Weights of a small GPT-style language model, trained from scratch on English Wikipedia.
Architecture: LayerNorm before each block, rotary positions, no biases in attention or MLP, tied embeddings, attention and MLP in parallel.
Training: a variant of Adam for these matrices, 94M tokens, 5707 steps.
Each number is 500 + 50 x the weight over its row's rms, rounded and kept within 0 to 999. Layers, rows and columns count from 0. Numbers have three digits each. The size before them is the row's rms in percent of the matrix's.

# layer 3 attention query, 128x160, rms 0.0716, rows 123-127, columns 80-159
108:395484496480539585541502495535578562521435450523594399461412499377439464418541385560418516565444484475511530552438491526467505492487485518510464485484568592524475418419562493493565539501535521420504524501540470475500485451562476463554517584
092:403512501563458529572483559476489454515542525500568456468389465439537446428530509525557474562468485593531435689500484436511455405519519496469543570541579540485519500540504508453494556493505468504443552514552521544487498534493527502518563549
093:548423517551525520509566509509526429510464531547537511509526557494545484535481448401559499622505469496451541598599492457495457495500492446558447495461381533365495532505557476453463534527526475634457515475583501480509505427572484480510480443
084:629491433504442485552560501508467501436492442471485514517578491368582410476519517472350460513560386448416498385542433495499497530450512463512491461449406488534548532460515482495443536514557590513504532523527535448589467523463493446444444510
110:432527667565461543491495479523493469548538449465428470474431497575466557508466502532478458508518520506479483369499537484563418509470565507531538448535555594467463475472533489510502488543603526500507501442408539492479502509514442543492529521
# layer 3 attention key, 128x160, rms 0.0725, rows 123-127, columns 80-159
106:439517437595509506432495461448516456414535514483586449487477495538468503509471532534598493496508444546591570400438517473499570463524509488435601432514474491470574496476481438598431483513455540503588575498386509491451469494489510515490483509
097:469597527469568496432507557487625518535545509505548473518434462498427476524411571542548475555432501511517567499472618390479515474537548535500588476544484455437502491542496487405519444546447521525526503550504428443520587528391529546505502513
090:472467534512501521403463590528571515514535536494553558562475480496515499427523543471421513650480487488489497525546468459468480541478539552601518504431517547486484548451528541457497555476556476487502538489508505457509557480627457548502469550
083:489513485480415566549490449513515481500600487416546478365536528380535537471522505490386500456578530516475436566485399516529528540355469439451487470503546455496503468386512601533543576514579515497468548444495472488504509481547457491472509529
099:537496524415565548463491503548451511575442526532592510594456469548440539633586498437586536489421532509476548550420516463457522399581497486510497486558461476479543488497428411499444532511502512522618510484419569473403552530338523578490452565
# layer 3 attention value, 128x160, rms 0.0637, rows 64-127, columns 80-159
095:542489512535455521550554453429621433471476505605579525443494362455534506502486389585557494549544400494541489488532514515611547529485518541526489447428467513399549529499530496491451505481503564467564546491446476509555508593475500554506501446
101:507474516564463507581493473425520468435549511495401483508506452453562458495393528545541492461534418562516445483555514468513473525476472537486523466453495461444493549497450532566481506475490492444490383527411414450572499517484566479491418429
102:453434531400493580574443430630511586451437529468508455609447506527478607502585501432477565525463529434390549465524432563484440424486488537509508511499422421529496501464465505535503444544538545525469552492580439502364519354487519531439492469
102:450577403465502449465516468566587539467481563494504526509442520457496534475575537468435599499476525500520506499537443508466536472581388542559457428487471529533533484410457493501565494525596587486536391515502392548528526458540500471586641425
094:461440611518552554504487607506527472576423448457531518456409464491481457527556565512607510445479571582531522565415570488515519536433512466520590510483496584459592520450491459488548508458429522462521606447495515502548545541514464598461471548
101:509555548515517490465489474569509521496482499488432422447517452462591528455629480566557470456491555440525585567517514509551434489471471460495471510389491509560559605417530551488525497500499545430525490478516474548394458432481444543519532453
099:462553456525468458499468519416472448495437573501515570492524440523432559522597503465445558448502522508533492443539569518478591480427495516437513486518487448523514510440534514457522493452479557482528596495462488498493570516525475531387443543
099:546506568498517448471429561438529461508487569464480493552477573441468455540600455428386538461505577537489503493538491523536550523544478541511529472475449485522425489458569520483581583539566517417451461525532511523488504344548460478524501531
097:445536545491552440422532585475482460533518414515545517459479476460641497465499458514435540370494425557431503553501507561422501557525500538534505537526527500567484521533529503505530528465559410523461512498419468492539593475485540497503417474
104:501475582458519522539504544549599559440547508482458448438525538476463455533505542496469477540416570574576468456505549442433492546486521475519451442541479521458434404564450433454471429539517410532543552481567521469507438496428492465457565488
098:506537416484425432495446539540415544518476551550505492526532492538495560426532492490452509506479514373460445542538452544468500503522463481612484494506378555484549562433457546533460511479541523552502471529536467506445471482516502523576451528
103:520489366506435487485527511478459404479576473540504552489512498572584558470353424509573521533477509480467557453426531453471466505455551438528536438527572499541551502510593429544479462499422434531529486497409563501594483585456492553583439551
087:465526402470542481495369540546455431494369529521503495543496609526484587553489614467475533536522530570517445536506540402535495457477537497582433498591501479496506554444499441510535511505533511545465517507475470495504543553569453475460463496
102:545576478527483425519501481541488641479461540467426438414494544431528499512603508507483510516464506432628510479556486530466464497476463540497542506567448472541485437549441469487483417537445500567550488449606490543479448520568479483444574461
105:536441463515524543489433499497396576478482406495474426532435434475471530494562512504575583552510469480420500477413485599545426435568543511516523530504436496562470457519472484555462466508448562504487426533525511550457508341514477548516435499
107:483481535474501575548460495420487486464465446465470440451529562515427560493541538541509453475521504527571490410498510520448417536544495524398514537547441561484534448559460459489541416507406502482510448497562548462473456431437476455529505529
103:478501508495545453545538524644594591491490600545527462555552508445422477512511592452454503543439604588457470478535497457469515513475499526447461500494578472476493476445453471463454472538500514523474639485526528523459540479497494491381588495
093:452510472475531512449437484509473556453465494524529522601451530526499505452565484546504553464472483372460525476448474571482389436539483519452512505486479465546491386471545458497540498494571571441458360552488531536417546434490459446527449592
126:503442524524477482461463471519438549472459497491510502552513577501499508496598586513448472512498595486534496497500441528401407494478474464508497538457423412613463467497504456497471451552511447491490565497572497548447483488477508491498582512
100:570459523511536588534494402451434481475500478539441561469562558531464454579485460491526518471534490561514479431397512556539564461493495480373504565565585465509525484579568448549513531505443476507510501471470542485511508507473531495481454576
134:582423516545415536449499493448405427546435464519547561494497495572453461554361491535554473519589496481508455423431508467546522549490550430474490474570450608435546492589554515504426526487453498522497512515366540478567474622439478490557472453
095:561527485488542585480565445457468576491393552520478494542433387570435501566560480582566426499501439466566589548532454531477491480492501540506575602435486435567557476467511527472430450487482535483559504485459532561432458541441526482534537558
086:445537573459602500548486529530535453530468493513526612585556494580467486473529501502439531475525502563408434479454472488484517493485553560531551573498584493467501496563530425477546476489601455419533587475450432505568579462433493504584433566
115:549505436457510549478538480570654540450530542520511413509536516433470483443602571567529513515496527502530514497534490464462513507515454530583500459492452557491535533516441502498478485542453514425529547527625492528456459485411519552562600539
107:455505546524491489421528534505518531499502620404538511560550467491497443510423523457425470496457593502436459500522525488539535525441539495498459389505515449482426517502458556532472536526592538497523528485534506537566528558613459553403549438
110:508459418495476475437447413372373426476498443511522565514506460570515494499353417534531435524563516498483486422441443511473491472541492436497533457576489465531440535607517482503449516458458485575536491527480566443626478598505573472574544531
104:518562510479573489509494538529559565476428562452476388475468470476428562490670612532559499522468483500610541582506462472511485480482447512592467526435516489522453447444442521525538407528519550493518447475548436539440499429524470574437577490
097:447428455494492539569507478536483462558547470473447582473540491506508503472376417540497494568518534510470512408453570437454429483455584459462532531575562564355515547549518516538415504447470489563466547510509538443489490478485471473517526484
111:497497416469511483445527557577423404512466382489429525543513624589468562494551516460517482506511480530482527486500537486542383546538477473445483526476539577568612447581450466453491478528453495576534454506524480492412460542545463549522577566
102:435500528470478541459463526531461504582457467546554488584480517558489526443616527517495438528489543456488562594446555536492465443507494532462484547394596464585500529471572490501461486473496470542386473477502514509433498552548435562515472593
097:437574416452451457384390487463438528514604564550543498460467450510471521468466503444594483481496554409502568535471515546461491502487455469481507584540481489606422418429514500497544518475480498582551454472461522595444553517555549497458540499
093:527520470527503467426499501440416455596492557449525532546536551512478430448403400502480458484480497439500518602606492464537466524573483542513503526488564455517517439518576526435485558476457595527549502493460519520603542518492503565419454472
115:526470547471428491517469457490595495459490537477489547449535519547453472527372490520509509608504502423435477434541536546409480479454521501526489495641491592438406507479486469519470452517493497549497517491601584496574508520464519431483592460
104:477590434439526474660467439535532595467479598498537394560543515527506551467581517518405475483493457386530461443562459493497508500479489531538521470620451471476425482525427495461500428526578585509503501514632460491501504484454537444510544485
101:395559459528497496524452513512609559501546557469479568551547491507493518422484498555425560493500479523373496425464516511485413405540506566422450504587531487523519489521472517517549465507585480520467538437606497447461528453485521504549502468
093:515555527459558478510585559474553499530510484513414525610478493475554497544619538496388455459483648545502448485534436544535496491499455540520455434519402520507477557429539571490558522529562541476520449451536409534358542413546445466424372421
097:536498571506545535577564547478489485497419423568543474488550509501454464508580592454485520418547468490514482581531534519396503479463519523536506544429529427467533426481462483452579531523469477461534588510495488440476502412498532531496500558
103:463511518512516442508428575446537365550418380537485572550562581545495434427430513431386497452512434552451425539528540511445505533489499509518501541583481540500434514524618449438492559517484476502409544527457500493654489517516505464580426608
096:465430403495548528451489457499472499487488539507483476510477483484444476545486515429426379423458519570462479481558438537553523473503505529421530456517528448507426479631560448473498482514516522540527599464536520543545520623547439541507548521
097:531596418486442513532459500473564505446495533503447451497513493451479512512542573543546473513519462537586411546539485413526533459470406536587525395462425586504526465448414515517509485497498534457486607546619503400518489538522499524490571479
109:464607515489553554556654538558530610531504454559540430499466443547499500555575536581487543494502405448480487593513482487484542432463557495579473531402507473495606414526427445489558532492600509406464500512448468506432530469451443569516480537
116:530478469515471533467561447456362404544489434490495570469505386501546456527408426507514500465495467522438532441509567544577570523530535481492502532448498514498574491528507573525469542416461506538481510464417482504525564581548486536536413494
097:409565488429571567525534573504560583538413492501469457535489503512566498462604499487438496539486528459413540538501442545509423363474532541475594590469519418603506480496556521519583475516518508450472536488601516516395559457508480488543517589
137:513493501488518498568479559561565590453500490510540463591476570487511509470654557542457458498491531505504488600500505471454510465509477491569491550362519454547391474467481507498478476512578471456530503489573503523380427456482464482450491546
095:570472491589444420461515392466487543420582714473480555495530445441438559527458503534425411454432522513564490420593483432430511495545469540495508445520408505427552483429492509458485508454511560555531464495515417477493483534451535456464578416
092:461490497493430515459442515521534509551458535503478518456581477536486592480585546464476504506464558445478465517529394596437443559545523553465457468473446493523487580498431502493493496543526540615546493446624465555402468501516452472600499570
101:581499439553430454419419451456446464468475498456520526448411515525408493474360520545539463565505496427612423456488533439429505532563498475521538438572551564421479501547502516489457474486478494528503554521505536467554425646458451540445606531
088:461520441453528474454468440631637586477462566477463455582531578497557487496642537487499513499526497501409412466451545449573511409469481592608548507492498453505507527462370500471574500510550597500567377491532400565469522443597411459532557501
105:493572542430451487504549469615596602441436641533507455470585567501492542541594567508504469482436585505563457493560550381482550491465536532545529515518417529467458520440393549503495501548612503473523508455595429490479482422456458451438564488
105:503514510492458495525548465600555586494500604489501485451594517532491446502544535471484524531436439515582567504491475487421542590470483600534486466444478483443501444412440505434517534548512487451585520466522489460485471535468509502483615491
104:489521489517448545530577408484492634498570435539445514528511523511451580510366487488534554507528461400503575446540572435564463489552502465516514568559514591388522428510571485516546523464493520543492392505462537466474507558489483547532450492
097:549599551453458511597504532464437452557520437491395544563497622494470475468424512516485494484534568479494569453491508469501446448548458522519464433599529547533488513445492485463443411520483430553456401523466464460506457513429497508493598450
113:523475486513572552531438463446501553469484468493499446505357430455449524505621482568555468503565424512513518553466474481655456478546485457535474513416510465477505520554526499516470479528461488458496523537536566518462466441494461579443388463
098:531459499501466504443515395476495568477525642547550528540462459493397535490523432507510506549419594491543542467553482452510515442481485479475492524458437498359435445517498546472443557477451516506477560538464612531571495573486503551451543463
095:525426570545476537573613483501441489508573589502560475475503525487395487494541558491399546457455456489541524363498436511404515512507470499459554474417424452481465500439517508463432472531569519567475461437511529482475485505490541514476517486
113:493559497470477547496427520499445554475494463495472418603461550552520482485562428498495552471485466492408488479465472611582454510544491473542490491489431528519479566504470538546420469483554572497561402490504465518397535376462516479493447495
099:510538499458500565541514547533524613406503501489468355483501465467482589475619596548573490500462512473607547545482448595510482471490440562444573587447457404509543477435474488489526432534501539533500440490525427441401546439473447506475459506
115:481528491528488391470560485457504386583518515526522611448490501559545470511394419512448504516514509573481502476526521425445510560545514553492455461544500571449543574469492509467442495500541454531453503484495541449553493531522490475570493589
107:506598579464457495597468452513577624473450573527491450547499543449552579512610508518437416472465554450516440544578481478482523476468487541512506639492569401530431520425498519452501494524560472487479598522555424505481515463485478471456539510
096:506448473491516510566477538454476530509432490542451471535541488543467491547498565538529475495543497557464511508458515502520399467577515462529483547525522572480546430539402512445519463520563530487379368543435461581532450510564469494530551497
107:530483449538519449481419463445555546495449606482495468477480429476438563450529542505375456492441443577565493440491458480529436504548428504439524445544517412464442511560509546461495434518620465548494411526569474474513480512576473496501525485
098:476529389439515502543477548568472503508464434553515550552547544483497529522484527456519513559513531499434464523461554507559531411548476506676519484545527591464579613466474470521538528468499551577508581474425441430431496467479467462592466468
131:455457532481535436444526525447402402548545379537442622479513494552546406513292473531521559473547533479460457473468554479521535479521578478467488556514564508533497491577454512441459544481484431496508493480382556484618533577545543506547473495
113:460486500507480538468403563468486458488495384465492496507503533510512528521454473447519551502526495518420495512506507501578470436563504474553460414562561551513500487518516526514545580448484594517482522494417499570468529517526462563469437445
# layer 3 attention output (transposed), 128x160, rms 0.0489, rows 64-127, columns 80-159
090:419577540503454515571395518540506499531469520440467497518504615641548472455515543494447515412552562446528439541569508429482508532658500526382512484406553389536471483488508438531524456383460496511549516504568483497554492543524458526434512484
095:513535578499507426523519531505542503469477579530418568518418466603403547517499520538507474413525537498453450540456546465439552491608501569416540476468499582594437527453520486489509450339575474566478509545463494427546525478533567572475526566
091:488452462519561557479576516440508488451522483540558587497569436444498488463511501521500501524381474588482474422497550544493520470568497495535532559535571529443506474487478535542535489774407505469488476617569529518450512506500615500538504506
107:412426538443538516478454433406530529470513522421485506506534479441448487493447558433515538470346496544550437412540510563510526466592509427466486484584552482483479452502424408473518494658413537502526488475511589579495494546476516542539446535
093:509551508586469540515499465557484486507482439496483437539564534526566487540526454486449457521543527441592505537472465492549500566443526496536464521436473310540481437504519508516509505500518498566513522484534353465525506484500493537429476436
098:515543449556529537538515425507428512543450508506575484608595525476401504528433494480478460511339466473618487510469484560467505504459496458558452548449417549442524459535464501448490509600569458591507475344400587475535518432518493445469530513
093:468444551536577530535517566499480456425566480481459561486517488488592502517459562530487491575389497531497445469457523426521467479476513451579488521528640423473493439467553501542555461407492563439516513555532436493451404537475423497530552539
089:527542470529491466515535482418570468456462380452504465500513565338514484562512521458534482468392535514516412572512477474522506519483502520507489554543553543516504383534595498487507511568423477460456529485540526549429468451485499392566451530
097:466442547405571505443454500438455577489512511573442461546479451557446546561489544491456494421494502458400479488399518522500503456555624447561627463492531569492490464501514442464561490480512545503541531571459501531494475505432502639597516526
104:507535431504452484531568450482513431458586471424481421479469439447457471533511448497617449493474505482539498532479485556568457513301463511515516522651414543510585529517475561483470476466527507490517476491462445512564513473486561434486545498
093:492505488470675554448442479402479528583503531565448573496473462497435495484467523570474497457478454559490489414469483539465584450537505466476528516543606498420443511564515430535503511443436458488511549513487600542573488454535466521558474553
096:431476503521444433382406544431504602512477644541480504532491415532489520505501546497439494474574513523468459484572481499527531542489525438485542425476524514533514528526516567550528524363484525557508542566558373460504525564456447536552569460
087:540542442529474524492500477421578465389537512481488459526476441468546537402503477499524494577627522477525477527473542495485567504400447462517466547583575476559489423414514523446393511538435538508492494503543515528464450480520466487580411498
096:512476486507486489548547450486501467554512520531484544460522414463360490589442531555544439552293476581636554488529490501499514475455471480544459539616505597380525531569473454430476467501593424512502504441421531526521481451476508441483566515
102:511531447538544528455502546460443598538426507526554466459500412420524486524514495502433527476340527497484534541544452510465573512622528472551554495503460500517498451538499491451538451619482481570477462551493529508488489420556608533559540424
104:548473431554466460534601590522487454462471546464459566478485383436512455521575488535573482573395505530507535538513505449539479498409487557537534511656419532480443475509513560521499528590600442568487473559489499428498574482531570514449569528
111:443470519529439586512560389537463463452533436467522449495500464427495594539482516492541487552421477506560517450451476586493446482360433482526396538582486498461531455506448544570472528658462527473589443482547492533478481531478445446505546546
097:530465465503515565485450528476521529527477418469548473476513470398559488413523563518459550484420491565502544554515448436483519442625571506575543492468534489502487477502455431444475458576439479480445558552521542511417449531609548481554485437
121:520501384578557604653500475489507486533493406489581433477471408377460504425522501571529486629546479552557522531512449486537504414473460522547547470530521491455549462567504481524467523481601444485521535491476551504460426469567460351538449558
096:545553497535384436485567565548514452570536519514558506476460520535620468436540422458536510595585534416453515565552557421523506541476421544480531520506439513561489573488492622490493521420574460457455489460589458483480539503500519438467511470
138:543577504515477419445538598524493537541472552436429513484507547601626462534473496473512515500586498436481566502520468520508530606484533535433500492407432482546475603495588551537504451311472477509458525509536417463569487484518455479428542422
095:525498429520509596561480549632479467551461449499531490525564547475516427459542487508474553616591452531543560557561476460493504460515476523451509500416423441515449503483500517498505534399592419541440519386529547469528506472606492477357485454
086:492495445475496569573595591508509491397530422519512467522496486415598490386561511468538533524737506440497482500518560512588477455439475554527560531515511509489455484471461540487514563570482526434503491580486506543512446562544571535547392531
122:491515421506457551508489367475461462463491510569501534505540580475486531441513511429496457523433541497607449487616497513558454506456471497428412492554420394419486464635505469516456495642505459481520410469522493537511500546490512403464404533
104:438541561452541483492476509476535503445520491491468464411490541466534579601427564447487520535418511541501536494493505548453472555499460454512467481450548563468576443537554491492551505578427598395586464522494491510441390505359459461528575458
113:520576464524551406438496621445492558575510548507450489462474486583630456486496537486468553616612496477426545511572438465470524563530481520501526445472525464500501560566536532532537483332489518422467487524506464475492518415476403444512507417
111:486474456511506600557466408541477428460513522515538475516526493361399499469471500497529512497321512522608489530519481470488489440486467473486506537555464482497534429494475423393481500609538487602489502395459555509495486463503557520489469501
092:508452554564495521409569552430436521431532575545494478515469427566560481563467489544506440481473482514419508448473522578539534573456475486588516515510441517565525588438477616594515461559414562502524451599462408477529560547452533534513546421
106:571424486493512491382482380537474487485507579527551478476538451437513427561462502478459519579434425549547616421418447540500506474387507462520470431541437477514509554431492559516441551616523508586498509481443437482560538529465503524453463526
121:530450466508521564565452469568547534529531465548608452450493475494560482407572508540421475514669490532525526550446495390482496447574494539467517435384531355484571486477510473532454531542562542496490522563504527507498467521539508461513397505
091:464460584523589513434488464466481544646458405559501489509460485451507477532443537481476544571376511482537521429547434559453555495568496414566417444482428485574599473553398504506522510482512497512516507386456514492457542429509406468499579452
089:554423670435477455437490473519501535458471497487423535472502539493533518536425617487478519513471426559429476410519495462459498459602610504501539368417566505530498485443540460577564504509456536440472543524470496453465469582508483531491500572
110:442494547521516440493597544467504537472513521477458532448501415540511512545476503553497513476405455519450546466548510552501435496490546501551473514572497507412521564483438479534584422656440549426518445611443475499485581559483486510528636462
107:413477495550458486521550546455515420455539522521462579476503476413499546449476587511542490513497529582513497501564509447456467481530473516509507537573614585377489445571574472461504490609429484443444512536602572524443422529517527410566524484
099:468472527478542536488558511452552519401525494520497556461506455519519551456524517505510522465455488532421493461506571488510433461525548507594535484538545542440486485493430491561515490744425591426540425641480518512420508527482542533567465495
082:487505473464575476507486435478430445526524463481539565483592531424452527631471488399470521469305483495561528477354495589466541501545517433457536616461571591522527429556557494437437528565404445537510519490556567456502479452505451569537508575
095:509514492481496590616546476633522420481481445495512540545409453468485465447555435573568445549623519460486506554453576466502415433472482539503469520525485470521424440464440497451479565431629480532479529452561555513491483586540550510455466603
106:524548560444491452513560455505514531475575502532441447447423459548554540499530537519508477523620535438452481477437517481482482427469521545550516421575568491525483463472494431532524538469558529412536507592474541515511417575519431492568454542
088:453516587423368490482473487546530447455504517541512495428488522505566499480441555459524552642548473441488529452533457570461434519436484544538489494530533545525564478443513502522497530549476554483548503520542480485434429529349488560512471476
096:446548469555505506474446418411525466425510529526448634523528537531479535482511409465512434507447566486540433527564529465479513582344500467377443489540515450474466484509532475453427479548458507523480405494479486465492499474489500466523438487
107:460491452512493678528443492562472476456482479511499444574528485423492480489521521457481489453586528493589513566489507499521461495420516496414542521430464477522430428463532569438454547463528524605475544436601488522482459547514599539460452446
125:476485604444550469417459544512527566578512581578497556486559538635572478531478513430415522549566452507443499419503494530448532552664555486489481490362491495539501563461524527543532473362501528496520497512496439505593473477429499560434485415
100:460469450611506612525510459470478504486468434575622499533546455460497538453558507497443535506522466529528545515503479471490458451480551497575527504448531457450505412509483488488462526669496510517496443563539526490397430508532510505560386476
153:517505429478489566587487420537507480474530438529587520481489474437454505394558441556488443476609519547553469581474538403510502403502484574430542479498523441503536462491484495493435537560557497500472496532508567474477484536565563447510414555
098:521470552441512444459513502473545465443474481384372596473529552498443527546423529495582497532346461563542458386526479584509533509552430479489417488566518579525488488541468426556515469466391500458496470503457555522519533483453436474438564556
093:429515424464631523473490537456518490486505521474448517460561525438509447523466540504501512539393490536489501489491500518454451495538523430554527561575541519488532451534458440534590521649482573472549501542439544583508534488459503502548536480
094:604474500486472412472507507484588516480578570490424472423503487604553457463491483548498480543472447541496549429553485498500472530358482577473467455563540427472528557459497475540476423506487540452569471570440429475521510496429457443515495480
083:470466542479481498475446466377562422525537436506510475453591529499467507434453546475455524519422536549591568507532523515529546525590468405463452513510619506524520497457449452420385507659368510481517500505553515490486461515499576540516365441
111:419441514500505500527531465498521418426557503481478557516542518431414526534458531438576446510411497568608559469474566540533461519378470461440442559572506546454540433499483488522460562646446510492533482516538534504496493526439543487486553490
102:384467523449466536520399380549524396509537483531441519500520586458469508464492536476556458541526577532559432466523549513552410448557446511419433556512497490480533517546498483525507552474477493427535536409597475560514488601525472400436517483
093:531438520471454422502475510589543474531507550520534549457480462625528503450526494519474517436605394582462551542537462451515551498603586527490533452440475462533510640508368489455460512447535538574467504490486535439516516544470561570421516424
096:580427509480513347456635454535544549474477560425464563435506421404492470609434489549543436453417432588500512423470538503504531464368573502507453510524469519499493582469494516487441538611597481537456509496436494480589580532541505483468579568
124:598592401528456515547488529550444507553503492509566465506516566490501491451520415508475503434445525456555530614494472437470574535518480505486548524466450527512482512492552519423475419492538423596486490475485539509541494389538544499505486476
085:514443568494543576505454541500464462457486444458565464471532491501560561521488581432487508566451423588524546569520412506525476517507511452493518426435488381508554524486455552576520482514482512488501535512529532479510468542374464493479579515
092:533486493410459519616543521600502454540436477378515488463430451472489494558581536541589494520529502529460491498469498534500490467508405543482485570524536502450492460577454536564498563424597412496502531517574583491507480506467502495404598575
112:551558454465543465509561536462408598541443519482504507518526499374500419644448487496455552457359487532486522523520490542477609542508493451487538546497525569518452441546552530474521524549560404508455503448510554467558497445544576544510591505
107:536422414572461611530475496506471412542511469494596553599499451409414490444540487545509503520399488550500540574485477460510496476478499467531564558552518507503522468481421515452503484489569412608448519495487485498514514461534571543509459540
121:407464531457562467446427493476548484438553537520414509446550590609533529543534553434473520518567538536477453445477558500509442499543502467437450455498516435483480484523530479563575522532433581424558470523565491565491532542456365502450516432
113:481470447521515575572575508513542411407521451535517534493484541433453542426481525543530439547523494562512458526484616442479467415510529529529496522497560553472515436427493458455485513644524528454446483516496612559464496558552479383534476551
088:468475477595541457404540474472531472442520538479464472496543493414572477435546448487539538493522514453496564456443490474503503455479524558464536519518462510605445470444556518554422453653379511638458473521547506519495490449510576594545431440
108:546474492419448460491448552481514448486561498406508471468484544463481537441518496512540541486401533503456562504499425414493451460477445496542551508633555629467538515511469424462526422541408507491506520536448537524492485438432547583571496521
087:474491533500553452383567392420429520509480528547431570547579481522489494518462453488423519507480473488534497386509505611499573551513497415490372525461518382513397453533478564491499543627430499566488432509535495491550555543543448554465406508
151:464511559468545421413456520505554570531455503519432445453505506610559507569483502453468506504618494429459495493470518534473473537537562471505474426387463526570469581433536563475526559364514553444509493466463466509530502496520415520473513445
110:530571554481502415407523476465475599494481595542483519500480454512586491554440490516440486415380498444460485491494446539418586570508545496522473523425523486580500476494529492466515435572468536558491491507537466445500552483471554566569584469
# layer 3 MLP up, 640x160, rms 0.104, rows 0-17, columns 80-159
101:472447490529499492466631504496559564549517516469509526390518464452540449427442422570504501522518606504513542494509524522424448507500572525485533429451430516535445512539550499561431574511464558550549454542463501490566599528477457415429570470
092:532578601548537477456501524479486503474471472601417533438431426467457450407464517515591440519412532440489556502549580509490473429586450590484541535399554549576525466509591486539468444540493565519516500589553455508565569498527546513444507466
097:485544488527562516506584506546456476514568474481462539471511545550489555452552416593482493501466552532508417587458566485517451503494518517554539581468605463462463466550537470462512448588587527504658467502509487499438500497509516536522606460
108:472546530487566503565450500463489473547457459603426468492444507597494531522531480472506450422456486475555539477562571566508524473555424533504552508534452493543521484468412489546521338518489526506571538604472487504551585475462589524494397494
100:484478634491467506443555485577567489444504509618466529476520502429640435382497476592544502483464519545415413459428582473483474489435539570463509550503422577480458522514471550560455544504521408471504503524533463520591622491554564414501486446
108:478457581502531520468543523445492522489549409494481510427524392512442438405463509460440460487505520422493581576568667438576382462531503611432496450414497490501523465474529452492530542564530551510517502537480503450558516503452469483531539487
106:456574478615608530537529521437601486585540363487519468494484565463530418470570553568522484443452509443478555516514474410467569490549539514504544448531548565531476487503502393576575493526502589547492494502547459528400485423522465453465550410
110:493575469530476477475521511463496516459499436512405481554616423530511435450511493528535587456483549431529450532518494526443543457456452545482631512498526494479469509500504494523492616537465569503567511502507441552602546379487517492515430576
104:460493529498574518578495485500496486569506596507442475578505386536541478523486450565469454480481516489484552432440581490539474404469521540502514541516441445457520472456399484503491461599551568517503490562474390445547621501516513384574456405
099:443548509547464483440529601525496465551538424553436492453530532540480512501405578504518572522460513553406396469531567489431541563587445492558541522496466659442527551443476414566485494515510509513511452533479448516483474444508516413559522427
112:492488496574564488424568467560563476509520521520518460415495412543471419482528415511553491447518482496551465580443529467552528495489554488559551396487440505467557579562528526540544461543478558527524550542521500462563518539560452481467500421
106:463430555539479519396450532495519465576432470582562548450540509421528514476510614558523412458414473497407482518553580487414532464529513558507530550540432602520487584500545517541636531493432444608518557513584373480497540479603489463524507479
109:522455386605562546428524569440634535505519514495571600543492544497524505444550545496581520520517461501516406442469515476507461462566557526534502424525447550546446486400381592495598536528430539477476507526449505537476520503631473494511505407
097:537503422522543530495514591506513482486475424450410469509486571497523536506473476426469576484512517529501589508534532487462617531570467511565533520430512557473453540538473547548551427554431435491543488617553527508552441493541504526532620458
108:442512462509504477441441462488504565547547518417383593535547460454498526489426542525530437478451496549468509427555538505494515412509580565518541535531497437495540503444486508501466377564464641531558524517579420433505514420510589406481460447
114:450505580514517473443534599532462472541496351561413528537559636576534551467449564510467441528471570573459532537525511560519489493587472517526520502538541535511416491546597492530512448483499408567488503545495457535519498420479526459529449469
098:463489514524601491475484485530439473483486443490424484410575545451510454488468579495440537495476503475526467563603588478611535480451561489368502551519610418398513451484498511548551495562391543506538556576505473372489520518527636468499490429
103:497578451487437448498643478541529465460438500548473531492561552499543515497538485544525519544450523435516420496448462499462581436466549547534548448570458409549464505583484505550515401493528448476537513502540519440527533498563453522462444505
# layer 3 MLP down (transposed), 640x160, rms 0.077, rows 0-16, columns 80-159
086:434502501445569469450399497441470506563523533503483450447472487435512520428492446530548451585546569500403641532456492498513479388512488461642510535507550589560491557570531581616576488542568456503502465541466503491445458434549524479557522362
094:484489548488534563550527559494471518521472413472471506450443455582478514440490492486526455515443457455534562553537524372501517505575495609570606482471460551503520505477475458547496426676521512552535524606459522514529473537515484521470478535
092:458533523542485419472515487436534418579516497520508383478520453492472428586498479516589393565564437462551570445522492498555595438469512551448460494537504573519503555540576547533418443397460485431425511449498488474532528498449469462563440465
127:454405469518570488450558562542579499507474474550612478527533416461517509436486454544591529496478479558552492438428412505541463552481509535567585555527554543376481449539492477541519565461580546542497416531493526560464489460455473659461514498
106:591478525478400528504383549436518588477433499465567457565468546562449468409453512525498530495503460548471458506514399553491517520565326506468458607463568430449530443489479516489487509501507510516517501479519556460525480489413549510433553597
101:548526421513579549401545508469435564527500423496471491567440465488471521572504512501575515485476558417632468483502518480469543377484440456524467522501518525458429441478497462559542501428548541374457445471484479493551511386552415568435504620
108:498564507502537392460536483449480577489628491480467514525406587488488502462598509526443438539556538496563402516443392640464538459471404502470460508409517548449533490507509569441558548554522491511561472603365520504538549519494531495491531391
109:443549362524465407450515427506473562517510489527506584481514514545544530552482465469489545479524498501480517511505542457451430599501541540462559450695479515514523553545512513566475418544465425583423476556510563447515482487510577513505483524
108:564547455474464368494397455537506443432480630464493518488472513494527590534489509492510502561525463477468535441593460448506391570554576560464455554529486490611413537513557480483517433395530573574440558500495544573495462541453529472509512466
093:536460582588504578500481396563549617580455481566451510452463451486503539480560486499472422477435431490554379568528472465505522517488488561472498465483504515511523540410570468555435503634602555572584486491490388476505509520572487431496438427
121:478505562463566508566503406537431511574500539425511468448445460503380421529535516442410497511487449524610511485479504535405463499471531596499553500482515507493538475510524625426483503564538498458463504442527505450581492507501443559535451431
101:460436509434504454532557537529560470414505484522579470592540519509490587508494532498513432572393443550537420433546470453545503566428542514512442428442559494524541508551535479408562604564478448515589578435458527583420506477490414473391523449
111:583464478490505426608544491462438482487488559500536444560518473512519436588540503576380506541481472441440515488575497525373467522594514509519498478559450455446482526492463451531576482510433606582506602490512468434570464487574557484500476424
096:489397519567596482484426456552454505494465481566489554428530470513390510423487428476510599522427546492511452536542588521534447560516540493525530587540581530460515441511510479457449524634514575517504537482533535545579458550480548540460442529
114:508463516487499529499457514554470498421466611451472406477383500462576484473540551568444553508480529513496481560499585493468441531358547531457470508493501431476483481604429451584453537538510555454600537486526579493432533538478434518413530555
107:514495507484519577448453539462518490540405530515434506631454518508600428497545541412470481483438519513532485461544567515524524414443495421442532576553426470413469475470427548529547499604463507450475501505536499509480550505483492435488555554
096:540498512459492525435501454450593572485594559480425431497462459550456520403507531489506454623515558492444540366444452529481554485476536383490583492447539506511494540432519436526476523463634504480499509498477566548513466512418465523600514570